Part of a small language model's weights.
Size: 16 layers, 5 heads of 32, 6.25M parameters.
Architecture: RMSNorm before each block, rotary positions, no biases in attention or MLP, embeddings untied during training, normalized queries and keys, some layers without positions, some layers without attention, local attention windows, normalized values, a smear gate.
Training: a variant of Muon for these matrices, 138M tokens, 8436 steps.
Each number is 128 + 24 x the weight over its row's rms, rounded and kept within 0 to 255. Layers, rows and columns count from 0. Numbers have three digits each. The size before them is the row's rms in percent of the matrix's.

# layer 8 MLP down (transposed), 448x160, rms 0.175, rows 244-273, columns 0-159
096:150122105164119152164144123103111185130111123093117139130157123116134170102097170124121139097097142151146122123143129121128123165096103137068123087133150117180102121145112096125136140116129113140142145101159154120166142140092117122135174118153078136052100109134168122125119089109136089142126123129133110151138115132133111138125120119143148123120098129111116100132112123178106121162080151111115073130183134150104120155133117151125143139117103126076130117080158157126156125133157078
107:116126144103134129126125125129137139081146137202130133178079112104148127159106165140138187140102086098161141135136141104120127137148133126125130087118124111147148145065126147108118101080114108125123126177121150074127184084114131134145135114114133139140101125092159130143121124143114102102134145147127100140114155129121110140151159132101118119107117101099139119168167146115137121145148134116141205147106162168102127092148101112102157096113103117115089145168146143117136123163098130
106:085114126156138134135093112106139106174151164090132119133136128165124128128129108159117112133102119167126128166109155137124097110151109108105160136119157176132138168133143156148086084134104173142135113139156128121104121106163118091150113203113167094139123141107125099104122102125150116100139134168128150141116144086138152109080156105130131107116101135116096143093119132129095104183094096079108130128112185140128133163120158149137149131129136091155118129147159120126147145107096170
101:105071175117131131130154090107104098104090135111088123152144122126140128146089118125128131122128159143187139119138135105099141140116148119112108124120090116178116106111152094076161128109130158185118129126135129140130153169149137131105127115126156125118154125123107138141154117147123176169133146125107163130159119097131107113099111105143097128124068124121141127140114101136112080168089125135175130115154126142103112187078124150163129148114131088124151114177116157106097147176125119
095:131148155123130143149180076178098163166125175112164144093107151111114136141135133143124170114074099153080127140171145128160136101092145134134138136142109100136128047160154093125098125070136112144120100120108117135140116135115151142122105105137127148122103116113121129161134067153141121118138154141131135146156119129116089137115138135106172131135154102132126149100166094060142122154150134146134138106157155133128152152148123109165100119124129113137111113115076131117119148149149115
100:120134130148142128106110133136131144057127140129104137166132121148053165117107068127108123097162133162141119160144132108149095140125168104109176128101102147125178132110153096106129113139119126127085127102113137149135137143146157091166146088133163119124142170124139153122152136156090115118128144157147173121145175122133135121090157142114152092128130147136107124142108083167093126133110162116165088133139142153107113110108138159152133112103104106088133084149147114166145132162125112
093:105109121140120127120132108162142121144113133119130090177152076073133121153147104102147160088165137107160115110119132134170130108159154191140123131158164104126114130157137139135113162126096140098098102139100118142129166122116109133131133114113104124148173086114124097110135140144139150123163135160120123145107147160059146165128106150095128084136111125148140102104186098113127132128142125119119128158153084149118096136119126146132137136191111086105137130153168093126141096143173138
102:116155108129125119135123178143146133179165111138126126115113151149153131104117153103133140087116109115110137154167122123167084095155135083148126129121149141136105133115110150115123103075132135160089159121112113156135120137092121102116189087081115084143129131124130128121121121088127125111076116157124135136087124126161110137156143098135155093116160134148110088113120153163162079142101145069089159114098131103091148112113134144120132125101136131140128111130108181137127108094071152
098:164155165112113138193150083091108132119132139120091141117115154132123114099160112136153106152144117119133166138167113090081109156126123125097121113126130149139159166154141187109141132139165161100115116146146103105131123103167088128137132122103118078176156144121148093129099160160102123126160087155113104151163148087126122106095135125124178145141160126137166127101158130114130131122125135170147123111117141130140115119121109156145096138146205132109112174121132148111120146114117152
104:132097160154154134146124122108120143055133121167208148105144119135181138127116106113147101099094106094121159180074125126129116139121105146126142137104138106084127067137133146121111127123134152119126104147133104099153134108134124137118128111107120157124116091113147172110149136112108140090096129106143155113114141131164141126103157134101131195125161106116112181111123162116127111177175145160106147130123123152112163120114127153147145087119104141172124136102126140113108136104130097
106:105138088170159123135137112111124130123145162174153101150143133160149130119100083156111153164123123124127146108119105112114095129164168136156129117124108103159117141151171113152181145121137118117120118114150120140141126115115178139118127118122121163085135090110123158065129076112099103151140109174122116147178142146111126134120105115135157167130094136139127148188106094103117100164180109147155100093146116153097122086160119127095130136159086103142151156152127117117105138115137134
103:170093127131138095151153147120131119112172097132129143145120120136180141130139205145120120044131135137118150184140103129131099124144149155147134122107138150146151091106180154101165132115158161109132102112148110106165118134135130091148167090118112163122098116141168141162155114133133158136113128128122116111113141157120108144117149071097104129141098137104102146122130163132115111121147079120146118130167081175157127140112108112124105147136152142135137147131157104072138108126134132
099:105148154141176133114112181100137157130153164136138099127105140110135149151157149097130124111127132108139141086155159173136125170109158098109117154131170122106150094113148176146155124166113096099137150143142141106115112112147103124129085081101136154152107126122174131108104116070155123104123121115137112144175129124094150063110145141176126145156090097151156115127122120158101120160083115151112102106127110112133144144114105158136148155110124096123098145140144126133123132148185108
096:145092120188150129151166116083096127104099123119192116101090135143137119102161159145129109169120139142165117125094142132111194119110102187144117160114101153120167141124122117115151112106116134108112096153098129156109120123154141142128127141088139105132116134083124105137142136108145136134116158150131135108090151131153134137148100116167113109152134119114171137129118154185107137154122122149113132111109149155151108120108100117137146120088135067139102148116122101134126060116185134
102:098132108186119181091146174111136139165150157166121146154097135108079107124139143128107124127119131154121112144104121155117136104126142136120114118176137097096160110127148129124133113138147135114104145140110145122101102083183096130180099151168094145130121091095116159141106165139102118138105150140133112143100160164117147119121072143146153140125076148119171175144102124075147110135114120160114095133142110116148127121077135123167112146120161163129148130124111158095157124131128131
097:125158142095122141130107136145149154138137135169123160115096163126121130133148173162129090110122164121114100142096150134132146141106113153106125145116144120135120108125145116164118141154164110118136137093167138163147162155173099081150143097098143150148156103119139124158096110108142081141118111150136102133147109095128137119146104146120139171126165082146100108111198144125100126124114071137141123161117124160124144103150135090123136097135140114108124084185147126183081087143137095
091:161106092134173114133106125120063118095149128120080113121110142168144137114125159103119155155132137100125126112117132122119126110092112107121121143134116062136135128144120131120154149128127090117118151119116156063123134094104168116123120114158140154130185160110127124117144160136146170076115130077165132156146144108145093135106134145131160143118124083151174156133117117113150102139139083130146097159168174142139149121116082142114090123143114107163115139112172114104112158148162113
100:121164108136094138121165171151122154102107133147136099142138167131124137146121172132135119134103132132098119135101127113127143125125136118160127106202122142148098138153144177112134149137104097133140146125149147130107151169138136099155104127172128127093155144124139103109120111155132179116125127108101107117146122103089172123136151139138162145194128066142123083098105103117131135104136103108087130134104103147122109144133126113083110100142071164078157099146100077118115161115109118
106:125138133140134171121064132120172121079118144164144111118139108143131135161119139146149161078133107131185126129154158128120114106159122074126126082136128158151110108130132138137150112159124147107179133152121166130109134169113105131136100071130145167139112115133136133094112170161135142127144139068120132146173120094125143115109115128126117137102097156091169121138140123112140149060151095134102082084124124144163127111134126088133147117110117130106118116134135131129119076107084124
095:095090179108099109104119131094165137122104111092150107100182134140113164159050178138064143146116144150100134103135147122091121128089120077095080149126117136123150125115139155161130132141104114153134102142121130140112095141127128117111148136133123123112150130139085104135164131128097139141119131113150159108131154096109146170120102186108128120119091104133130103131135104137106133167104164107135088135104139139150128105119140129168133136119143168113111128119104085154124079132158125
103:156120176132168110108129134134127146108114163118160116106144123135137144111142092146154148146079097142161100130099114182129137130179154105140163105116131108103080105061132110080120092109131095108114138134111110158112152147141145134120099164164115132132121143114154136114146140110116150185115115115134131135099124113118122138129103128144126106123116141081110090104113114076153148148110098130147086157120111165124161136118152163157160090141113163144137145119065110170107170125133136
106:125135095135117126134108112156098104150128094141141126141080119112094141123100069142118093145141126136108130147167165111121141165087151111136101096075112138148146155109093115111145160107180122110119146152177152156133168145160087111066134151122153144162081108112128145148150092128153153148165101167092129137129134105141116114186145127130156143143140187100146117116142157137144151165124112100141137128129142118136128094125123134175121145103130130129166110144094108134132132149140165
096:114129153094151174130162080088176122150121111105146123110143126132130169132150072140130097078129124156138145119165136154164139132132151140138101122108149112167124128141143113112139139157159112142152149097129167123125185085123150124187135120148122185121120131137093120151156144139130123156159147133137075119094132145137149119153110136161124149076133076105085109117107132132144085107150102107162131129105145132130135121127117120177112117159103130165133101092106134155121093168132127
092:090121149124115137156129108131141162102117142159103068135164116123131148132107133163098152080101107099144079135130153156107140146105126155159135127093157116154152128098129125148115173130125171124148174159121120082136157139146132155118113127131109131108157131156162104097177125141124118089131115175193129093130098147114084169113124162169144104107095110114128125152128128110144145143114173148117133127111192171143119142135168124108116136140127093119157119158102106141145141153126139
098:151179137122116120123103126129141124115120114125105113135122092075130095103127142071146139115103130093120087139105122154139125125143120113155147122122176108118134134092101118154169141104109149106151096168052140106149109156157123125117144119137137131148089103099161189099103133148134149087125109111128111134167122116166100144090130118084129117100112101157118131155111109109127137147181213119146112103110162113125130122103139147143155128134134102154107161118152099097157126115123143
105:171137117187106122114141091122176103100180114113126141125142140129111109099106101119104135150132150164134088153137122091149128159185110112095057109161124114153132122141113187156133112139093169149114108143159148118108111134105128121123161108126119141142082145154156099124142136143141130136132133088129112164135111105144143156150104115123119156102101113112142086108137129147135187116078132144118110077155144111139118177154152116128119107114138172149105108115149138112134134174136117
104:098103104119088141105121109154098137095128170123096100162154130100113131164069135194151157104115119122109160115109136128162106117135157108087133164119114129088142114119118150167163114129182117114162101135131111173108184166196123128157126111144087116096120102109122130139125113157123115116141132107151128124130124127131159116127077156111126129112106168143129122148084120156148133128115151135127134127125131154083158121135097153101152172120160095094135124118147149145155135092147142
100:136119155078142108108141146144121133149169129110136189142131105118160095152121124097121163113131159104134141153169085165079120163133148113133106174135111147143158087094119127153134153171165118143109142144147094150133096149155139117147101138115104152127124116107171107144172169124143125142114103121132151094119129137099107117123140124099117111179123132100102175134095133098162098186101123097114130193148127161134120126125137141119135141149113095161168116158131151122164112135116144
106:172131135107133140149164181106118188112150123140154117112148141166087129100130105103143162138122137115151157157149152104110110077100123124076118161128120113153174140164153149130118173102102115142116091148134108107113129140118117139139154154177117077172105143155154089122113115118114124102143122106121127137148116147150170118122111144148155118130112133089198115115130101149121126128120148122114164113107093132157098144118134144156140129138121136096125165103087063138142166108104123
104:113127146130143100096139110156111149157096158094114149131155095101141127100154145166123147127112129113121120121104133142136134088139141125097097132137122150149132090166200081111112122101099141112110169158115131124138134158117130124165158135096153163148097081105146102177118077152104163139154129166159144131116144088138156122111151101122124162141100118142142123121092161134117114115134145147139159145168113128138118205171128113118152136154119131187144139121098152135140127098117166
# layer 8 MLP gate, 448x160, rms 0.37, rows 245-273, columns 0-159
107:157119119148182102123141165107136162101120121190159130119122096155169120115110113157086134135124109112125145153154112138106152134138109110137121102148093119148117140097166122104103144137153169133164109113116151148153121104149067175125143100102149122136092119125094140108103179120130136091163114116131145152116124123187114148140076131171144117122160157096154167138089146138094086124103149150109130124135139164138125145129164154129124135114097099154135137141117169157112160122088142
099:094075114110170122161163127157119144131123095138100102161135171172114145127155118134104128096097123111125124129099156138111151138140147091136081112157111166164113122133136111138104119101129140137130183133140116086097123146138123142102130116172135118155148142151153074078137131091120156134164157133115156127152153111089112120167125103087105111127123130105143093146165146137119095138138104092098088127101182101099131116104108147096153095151132122119177123131096123089155124129143150
101:114148135117109064110146126119115094140107123122129149131126143152106148131099116117125101142158192066146132113131183101110115127157098114081135112151112145146110062102105164125066118135148163150136129152146126112131150104154098079156124173136120175118150156109109141119137141113101150116130123108177139151130121092135158150150131106137120142097130152128136150132114131178084131109083116086144135138134135152119128175139150123145128138122149105159164166138150134113090138164117127
104:140088133138140116117125108151119090139152152158113149133134148191120147145091140160090122159137136151159161127131117129108141130058143176172129127102127117142141213122108149103091171132126095111141102117117136140156154050137127120126112144152129127069115128156172147124161138111140127106110125112151108104117122151151169167132059107131146102105123131148134126130124121139130122139099111117138146113118128149136126161185111145131134135130155116150131134122147108140142171106092106
095:092122122108115109123083164134122141151087134131148132137117151120154108129180152105157112141159187100142165108148117143094144160126143156158092102159110097104167124122091122107133111135162123101163120134150102122141125112135108134077118144132179125123138107125128112105122091113114104093112119076108127093118137108116113085126115131148129104140088080100139135143146156084156129114157108142056122141146169144135104158109124091116111097133168123139158129090137125102113151094099103
098:103109118127115148070150124089133084139150106126140141143135169101135111133128098134126143113116117153154103151118150137106119149177099085098139135173125141138084132114161122119139103097145144154108165130155135134148071127084116121139102107126097111121136130118140149127113104122135103134153127132139077105128153133145131158081121159127116147160119123101127172188153130130095206138123166111110122168103131122142150108138160125116134087128096126109133131162117135104070149117193128
108:122107159109102152142175106110124134123121129165120126156086204135141157115141138085152155128110117158127147102149117116160170163087144141116150077162147110121110166125103119114142135168142108098145129092171100115146161107114163146108131153124116167153114103133140168150119135153144147084145149119145149131135113133150119094165105093119122120145102139101133186132135070120133155122137114174120124106158104136109130116104106133152127102140104097125138147063107130125147120102145093
102:136141160136132111118096169150133102083155121105151124106129160158145170143164161128088107137170123155149128116126152106093125093114137146156146115119149141099142122156118129194094152120106116104119099139099151148124113116093142122143149109146130097189111105121127140152130166075094097128087144114148152156114081143145144161164098114136134076131089148083100107135142098176131119142148166112120100113094157109117118118118131139135136163116129132161113106118102162098124140135102101
105:103155146153117079087145125108148145139109131136148138152091126144148134135117144132123108102126141118109141142148120155127139136126125111120155172107093100150095154132108127136154138143130136107184101119113172151086124112149119137135126140160092167184161163166123093143072085105147141141140112101120111122114163136128076152193143107163093107147109136114108125196149135109166142111095116140161126113142100088158104146120135125109114123107110108130155121124082138134102160082145134
100:140147120128110093136155151123155128099109155108133092120147109118114155134179123137097172150084117123144102129104170151118134150106092148136093143141131146107137089102114122137116109122095126107142124175092124160147147153150117085116125110114147073158092146123135128131102164136117094169139170078079116139100121155111136104135144133131099157144125107160133182128119136113136167103102139158090153142150094104112158128172113117123114152127132175167114122114128103166136114117086077
101:145126113096126193187149122147159124118156120097135159133111134097106120092096135163105146148111173122088129138160092131120128146107146158133093146117058114140150129120130140122139170102108123133121120159144099085106123099123132142147103128085102105116151146121117086145087142163127147074141107100147095094116147120131142141106158131178137140121127103140118132134105102085112114116142108105102093136129102080193161137111134111137152098151151159133163140141114107121138121155144141
099:144136147135141140108127158109161150121112089119124160147079095173125176124160090095132092093134131150099117134110123101145149151116125149093158123111156117152147114118146162137087144104115125165122083100143125109080141139109087115114146148141166118141121163121140121134134133122093127090131134075112113160114099169099142122093124127098126156136136118138103137138175160147097087110139126119085122081101105097130115123105129156077084108122156105094144130108068095132157122141120138
094:139129120088137087103140128118093115128133144121093096121114086165128141150100122124150123139115102147133155146157104162118124136063187140124132148143112104146157135141117143150112141135141134127132171158151144111149134070123167115165129143161086112099114100139072132132142087136133131138169110132140156151141122152138109175156132113117127164145100159108140139124124127162171163143127110124119136195153132122095110122132092154111069138141114139106081144111177157108154117100124093
097:125128093124135138134173156129109099170110164118181118152115114096134115166103153187136147091137110155113128112099123150132105141121182108113145141132119107142133118112172147140102150146110119099166125150081114104094134100185125115127097138137059132122120135167120135140159109125122185098137112107156103169128166113137161126093143131166144138137127113149103117146126124150131080112119125133154145126093113137100087152076124158110098122149125131073128155122140149113108141098102117
096:107142144133130145060137140127183149109138142139129122101127193154093126140132107148146145183112124142136144113174134141164123123122119102152118145149145115122108098085103111099120108144177147098119149113151117105089151130115141094160133137156124120109127111115100151103112147143139120149076092132136124131150145145123158138147112168127132099151149180138078146154062107188140094090130085120111117174133123120121105124100135140159128126091121105136137130120105103163146167155134132
091:187139126127103115129124122102086154112113107132144155139101148144118155105124149080125089139112135179156120123123129125128136124103143103144165155125115113094126123186098138159124143132112137116144086137145144113143166096163123140136125123111180175117119166117159111120138100144119181106128116098164113128130125108158140129139096151150110155095177141082129100165110075159168159131173108109137161149102116111140092124086115118128118163118117125151096140171133119139109169102155144
100:115106104127153126119148125135138140123112145153108095124100136107124125096136137130086125135112106122173135103136146101143104138104140115120151100177144090133078117123160111105155129102087120127090115162147162106124084110135103099112107100103127101126092133137116136140101108127150140125116117129121099115118135107187123105135101129147097147099071160105168123103112149112137157078125124130140121092089078151117156150154092101167108108113141111076161140127108107122094168059137171
107:132102134104116127084114095142118132118104149151171112143132098154131131093146139205118139093126114132114119139144070165107117118119130122091156127128149146125082148163123162128117086126136085127137089138089168145115129100152130134115162117127116130148143109120083175126160149124117117143081138134112137126119095119144089126140132122151145104114093105121112123137101098155130152095119073150134123099150090189131105125109119135155166136115103177114124096146061135125142130127168145
097:156137080134162158156090117063135133082157139131113153113123133116146120092107142122165117113153098113155124095180088113154128102139100131096089133118146154104132107132114147129118143139125141127157109100136149103115130060159106147122134097126086114140118163129161115073163073092144131123149115137124133142133150112146135143150146158104088130085182147120104179138103146127140144144106153119115120158112139115159128102134177102127104124110154122128102153122152150140169156116115150
097:132104139145068142126160131138111099127079138118110163097108085119170105193143094157116156074120163123166116093097124162137096162086165140155111137143138153146115101135110127183124137112092111135148100165167113153107119099145109101122113121107158148107139128125080144148115136122129138108110091089135109116120158131118105126143155109105144135110110137127129139124135106086107124090087126120122067130149141140146148117136124155112102117123141114129087108125111126093148141101068115
104:127085125145110142128181122135134107152084141129156150128140087172198114130136142093082162081142124130112139157087094156101143130122142116131132140123112132134154074154104124088090117139138113162158110130154162161129144152108067084151120113109107110074118136148145084122111094116088141154137151137115118160134166142095147118129142100136118104118085131141125148113125141091147102124142106126095138156161145152123135183139080117107118147145136150123115113127099131112103134113140146
097:119090111103117091088131140131130113170111130114146113110086097073110142089170160144117108134124106098114079132147089095143111119128131131114170081102111165136080154129084116128133093151130104105109145162114133115148106128131135147131112131081105110101152138090134164148110098130134145152130099116112140140171098131118121120151127121096133144182132161117115059077158141107116133111143141122110110119160169146149105127125152144147141143139126109071104141167127115103102165128146110
094:130138103134115110124078137083136113133127093147159140108094164130105162086110118116120062158137130125138123106152139126118110119112142118101129117116099129164143149121146096133091141099101105117106137136137119105144131145176107123072136088109100166073135102114162099115148153177176110110141118157121114146152151169163138130126119131121122155090157137147118164102174142197114079130111128120120132139126153102124171128123156144185115103138146124098156135150146104154119137119149136
100:091097073108135139140115118122109103172135142129150084122128135152135143123132101128108131098089134155127133092190156145111114110135132107086128122110152148120101143139137094117141157122106126103118086138113124104143079166140116170148127131080113111128179136154124109133137130113121100181108124154146137137099136158112101101160161104105121118138149163145145104084149156171167117131082083116086115129136094138142135123188141121119162112133156154121136137148157178164099162132129122
104:137172121147163119156101147112074086143154119153151138149137151135109135118128100152164092078115134131128171125149151125149133120071108107161146105118132132104097102159107151114120062120136104143141130114158123128085118156140167114091117160118164094098089146137087120176145170093115118126132130147102110117129120148128137091148105148134125111120127136143172180160156127153159133117160113118091147067122166124141114144116152085109142118104128118115136098137117155124149139102125100
107:120136132188134155166108132146138138132137133157148131106078123128147149117112151146147132098077111128099112081118124114122143146132132100113135080128132159104107148117095065098166126143137087132123143072145109138132133158135125161117162125123105134152122104138180130119134118095097057146081136061131152133116125128137120101148129133110134143113121150149106148152105113096163183161140140149104162105110139135129101112147134132129106123160092153080108121144154117094131089128168134
097:133149123139131124152141112116095137132100183098089121147145108130074132108112122114145122173110131110107122132132170115114123087158138150176146124113126121160128125127142147129109087129080134124124122127115146142181172117170126144133099122145127109166170099123168144088114088131133148145130108155098169133101127090102122132097133120124153164165165168103130143129149103108105094129136104141122101131096136104075126104134161148185128134080123126104133146089171118127159159138092170
104:128081122158136173142165097100095151113145114122115154121138108119150135099132121158161107083055102151134116127104139143145107072116158099138180092129154171125119147095078121115127080117125140141134078125117112119129155164117085119142093126137123124112096142129184093117128140139134169133130113130123120135115111110149109096135103155126188105087124097128114140134129147114152159098084104150154135103146109141118133097086134139127135100159143149101117157134114155164115150120111135
099:137146167160134139106140102147152188145145130133099124151153110129202112113168137104140158089167111155137111113137141159172143137123115076117097148140142123143101135137143126130149086107109151104154138117150129149119125113125091120153165153131165128138121117151106108095129131128149121157100127102106179107091090129150145109148103105150122191084118139115078152113088141112107101129133135155141144124109097134153122119150101131185165110125118126122126078152106135148097096105145108
# layer 8 MLP up, 448x160, rms 0.407, rows 245-273, columns 0-159
108:111136112097127149119129114145155162116167134157111139103096130152117120156127137113127114131105135111159142128133107134104146163202132090154141093117105064145150108147131118108108077162114122079092115143104127128147111098125104172130106131087084106146157122137113195114134129164166099070137191141112154169136176129130128133149114070096114098126147162112153137147125138143119104130110126117146113080128139122136128138153136160144106115131155160149150120128128126135110151154132127
099:108133135135108098136139120150129143170123158157110137092142090118106158091153140126181120156085152128144105170120165170121166133144117116137144119156150107111104120120129138141178096158160153159132155160122129124095129133114138122133158171144102091158132134094142172159088146130145111145127111101157109149120130107120123111139147135109148145160132123151100187184102113121150175120125169139153132119119079164139113107141109147120114146124115182134083109172120089110165125108136103
095:166176086120116128111112137135113152115143110100160107164143147127177152117128126101093139118146140119115189117141099139091089126134108126143114143139212114159106156180087145103179150157105137093110105141147121107131134109141120133119143131147089163126119109197123145102123124122112097125137148110153141119099123116113119118127098129138097100150126135137151121147137187110090142138125130094138136075098132134143153094165116088098097096106149135156121114144157116148112143124142107
098:128080099153121135126148109102068150146110140113116113141139135151113114138159118167139089169148121103183131092096113104131162135132108128136130156102111115081126168100139146134133132099104141106142117115104126164144139093108113153097133157174130097130117108141154095127169136125165174132119107136089125123110095111162188135142103111125171126096132113145116125157192156139118160134117115138121165114120126109117103107155139104138179142128121111157099139165134106106076145162153158
098:131127131083115117160121120131118149107126115140132128179142147111134130085159107148141139145134113055114119117101123107078139136115135133133105131158124174128159165100141125132127120134153118097150099140138115105146104109101101103141155131100087125154101152092069127162084127123132079088113131133162181150129135152101133133128138133133129123128083178072146162155133142063136151160197136127104089128150092137135155121129121125137125135147130096084138135120141125130141117152096128
092:138095147142113163110132081129149083144140081137152152112127181124102136125118127155136119106122158139102125076125112115140093121124131125110150090084117125139089137100160115156121128102117125152131170123152155111120083123187137134135106114150118114102130130145134160134141090099133127163101130124121142121162083126121173142104147154099128114163158182131160161108119149137097173134095134153094144104142118101117120134115159145110116106046119115081145111138109130171130122129148090
102:095146153105126089086111125125130133129112134127164104166137125083126133112125096106145122104173120103118102128075152123142122075129106087120126145112113138135136111113161123132113117118140146150108109153093132110137130147142097078106111097155145079133119154128106102146127131145107129128120151088114093068135160153099174149078117133145142175093133133149107119106085165127144150136119120144141163150138166174091151172176137136099142138121151084151146101116137166131080124132111140
096:139099113160130117169108138090140127139062164099154134142162085114133074106123151109113096130124103099134146146121124124114104149099085113107129145162125100114134116175144093081107091095144141165132142136152149127090135097137133134117116130135115136122131106151150122167105095151097148143130114119101129120141156127151085087108099175135064128127126124110100117135112101060107167125099090121087160139128120133163139115116103124131125127159141132124159168135173117131109158136108155
106:166132095147109153121100132176114135144145120108123197111146075111148118169174136116111100132124123138156074123130136111144125108136085134128140091153094162150163140081118145077138153132123139170131126117118168156105154135095123150092167113153120112134149124129116100111125150137088124129115097101130126103159135107118079163119112123099172117117142122132088121146129131154096142117139140159131137129138109080155156140154103138110165129160160128145133135103130087183099080108122129
105:127107131067141120177107131102154137128148121149147131172139151134111113108125151135119150110131183154139140104132152128149107128129145099128156132087126149115131166128114095115129133123146138145114157086150126114147150077099163148148138166093152154139103117122109148132111144111117103167095102153154129097133141137112128092135119140111141111119119136140084163120123107182083125098136120140189135120124134117137097117065119194116125168159151153123130147111117143189111096133176169
100:142133142129130186176109155153124131160119112112085187104177132104137111092140125164116141113125149175107107130101160075115148150140109096154160157139115130123127125121124133108154178116108134125122144153124110137101134091131132157138113160151140105123115127151158108114150172110067159116121153104118096170113147097142113148116152102159098154133115128104133086124149069113099141113153106125115125094142170125115119111139108142144104082139115160117149135134116129137148139182111180
096:110147112144115116106117135130095135132081129132151150122110142178096152138162104126135101111091157126126090096102093112163166136125121179098105125124107115139105113111134166109142130144095108145101119103164106140060112124132088085112134132110127159093128169147128132136116130100155118166124109143152114166107083115110147149129105106124135157122148173100105094167157165119135073142128121108131128104142123076130089154085103167136123129145159171105170132115135144138128159133120155
096:126094109200144140118111110166152091144136139144131094082127090138111108088160141092084121140134121147132137125141119122138105112125126086156163142112132122135189112101147102139101109105115133109141151119089120118121164092099134133169116123101153156122126142084136120143123142105121144126088187117122153156148131146108066109127133156155104136118117139122124077136158127105141127149102080109130137152158162135101149150092129165128165168129141144139145089123142123121122141150060137
102:134132136129117171095124074098128090104138131123142141134109130115162128130153157162123121139161133142118101116097158131146085123133141177145119143132101119122181110135129130130100133163100128115118161138103152151174123124185117103142100126127127166169120119106180144114117103127072156123099123176148134140152158133146113101124146094122123160125068123138092132128122163138158093123162107160128113132137138152134116172128161123135109136149137152112149139158171186167102102079143097
095:083083145139114151134120120135133121159080127131105162103099122131123105125179159139139109152133139121118173124107100143145145131172109125131121163135108135140141143109120116105152131109115142108129112155116134092103130126154154124111169151119157197174145141132120114102095112102106127145088115099105101131111114147101168131154105096121152098140119124139101168081106127126091112132168090108105070107161113128163112135111128107104149108098149180134126124178091126150086115084104102
094:145130096113067133117147078120110082168154116166142163105093121138123118133137155118164130146109140101149111136107151141106142106153155083134121163158133154104150106093084125103125131167092130137138091150121134113117145085140105117125136088159131144104149161136100145151100128100117197136153123083143138130121121116125097123123134132100148117140186133116166155132153151132127100136151137101127117133138169132142121138155089140069069132113120139173143099089168124135112130127143106
098:114145114156161152114119122063153146131155128122139092103127115132117119100117129132126097125169101133109135134148130111059132098119102102150190101141115121135156095154163170158129145152124154157143094148084114138112147108131156093074081091109127133095112137117167122115082116133116144122074181129111118138131141133188114162130135111158145167102149118165105122133151155137099134120104104151161153184130165124130135140139149103146157119145112154143112149149128142130125139134117131
109:143112085118155162112157163072135108135135113127180116173149128149127102133129135171130148152129125143148132133158116129107175084140149119117124105130147095104152089133103048151136098165122131147160109113159151112121141102139133131141126141138114159093095106091124127104131096130098143087142099095157105140129179115115118141122168158149097079132127133104105136148143155161176147135179100172107144134083142104106121118127125123132109147105157109130114160147140166150141119122119135
094:167202122121147129117117112162117145163108127080140142136141136097156074116148097128123135158120140102131153126114113113152114125093181134129154136139116106096100127119154148145089166122105116148150157080107153085141171123155142163115135104116083179144118116090157133087140119140128133130165126108085084120125085139122116143112124084135144123114132151175141135092122107103125123123160102154124143143123093072130126142121129113128168128140147096122162113171119157121152128136090157
101:152121187124116132140132143073159118166113137172118112147133141115104104117154131119159169136189113105139134089094125081109137117124117094107151187138146148121137148128132135155181134141105113119135118117119144109154123111078108136115122131139122121121154157176161150155117155113145130109196112093114127140078094118180156111167138119122089086082108149160132087137123108163120126074117147147114146107112135135132090135142122111144103129135120151158145100117143113136142143109145116
103:129084092092146144103123139136124120168141110122124162081113103122087121096114116123113160134172131093135135123108149159096108160117120092167149126148121085107105117102084127122111120143115109164139170156109095119175148152111176125146121135135134169144118115090104110134143154154120119114072164122102098163106126108119118147091128128125115112170086166093161170117111101154093149127124158144120118172107075118111116143120123137144117146130116101135132145115186161137120101153134129
095:151120113132132117105162126141115094158143147060143160121112113114135148170134128128119097129123116167120162120101100152132108150156122110113121109138156168128084136127168123105109101118153109092109145157128097108169112112151147146089139149102116083156141131109199115115115116146128128128114125112155102186123129126108133133112130145059162127143119153148109066141156150141111162148140145126088141125125104146112134105164147149114102158109170151100102165114157151088139123086111110
095:141138101133121168122109147109155127141113106086181174141124115131118158102097115145094123152152103124133132091143123097126129146147136086102093103128144144163146126132145108126157159124081154142091100156133070125160132122144110106122096089104123125099120077119143125127115160131150149138133109166108151115141141143134125155155127109125127161136140147129194172112159115110147108131091122071155127159146148120185153150124115128180112135174122136108154127151128128148138164063131114
104:113132105135146147133125122095118076133125109109096159140151115131115118148175079168153113127150098116135151117108095135143132146085096135136140121169128112125118160122199118115106114171100140159136123122118122123150215164148181140117078137155108104142145158130121148104114141153108119160139103124104129177143145125087138172116133137173133153125114148148142095129146127123114126116103154129138150104130132108152088161097118149158141076126101152143155098104126145110121080131107120
107:132136138102135114139124100137135155128101105159159110061053113145132108126166138136113141151163128150146137104111095133117149122165114130100087162115125084170150113118112102140134116166134141143112128123152208145142133138123139182105136118164079159140110135127180148129118106163136136143140118075118123143102177181130117165118128106089107097134101136129100101122128104139148139145101123108158142159137085125159148104116137139150121116112134117116121107130126149101109118184128147
103:141105113135135115119115127131118126106122145107116151110116136103134142089116169093124159139155116054163104127094094144109146116090135165160127117174122124115091147126094088120157166145142135125134140125122143110141158094078113166150154134130100122136127091105160129110109166100119106143101101076137131112158112186153095128159124118140106105093112106156146146115124103089139166141117130155098171117126108097120128120142116141095125166119157108104102159161100117088105091143176152
096:087136134169144123137147128085174102132084135140162113121132081092120141113156160147144129102107085105105124104103150119129154098150144134147126105166172117131079142148152118151198108088091132098134113114143116126150117168168143138137127112121090101123167115128158160106135116135112141122144141114141159149120105145098120094120136110164136097120138155156104139082109134131122150137136130148110130158133103077127118142086120142145122112108118147178162091126100115117094170105081162
108:123148109130150139104180126155088158160085084159115110147124129106147114105123112106159134116116145133152118098101135119097145121112125116166131139132149105126170144141138155124125150093158127127123085151132117107067154110129125111120090141157166148114140109144150134095095164141132166160137097082117108139095157153092130135131145143096133097059137099134146147111140128153144092123104095160141128152173132098128177166101145106111111160096151102102136161176110106146141108150122130
101:145130152142140156140141109163133108086137109142107085116127118130158113125165143153076214103124119127124104132141113152138101129126160164075118135145135154093114121124128120136134111127144159113131143164153174143171129142132091166104106112135133124134125099148106109089147107114125134166107087093141121104117127128104146127102121088131125154082064116167080096136068135136148093132133168107148154106113098115120167171152159123144158135123113140126118117146131130108135166098129137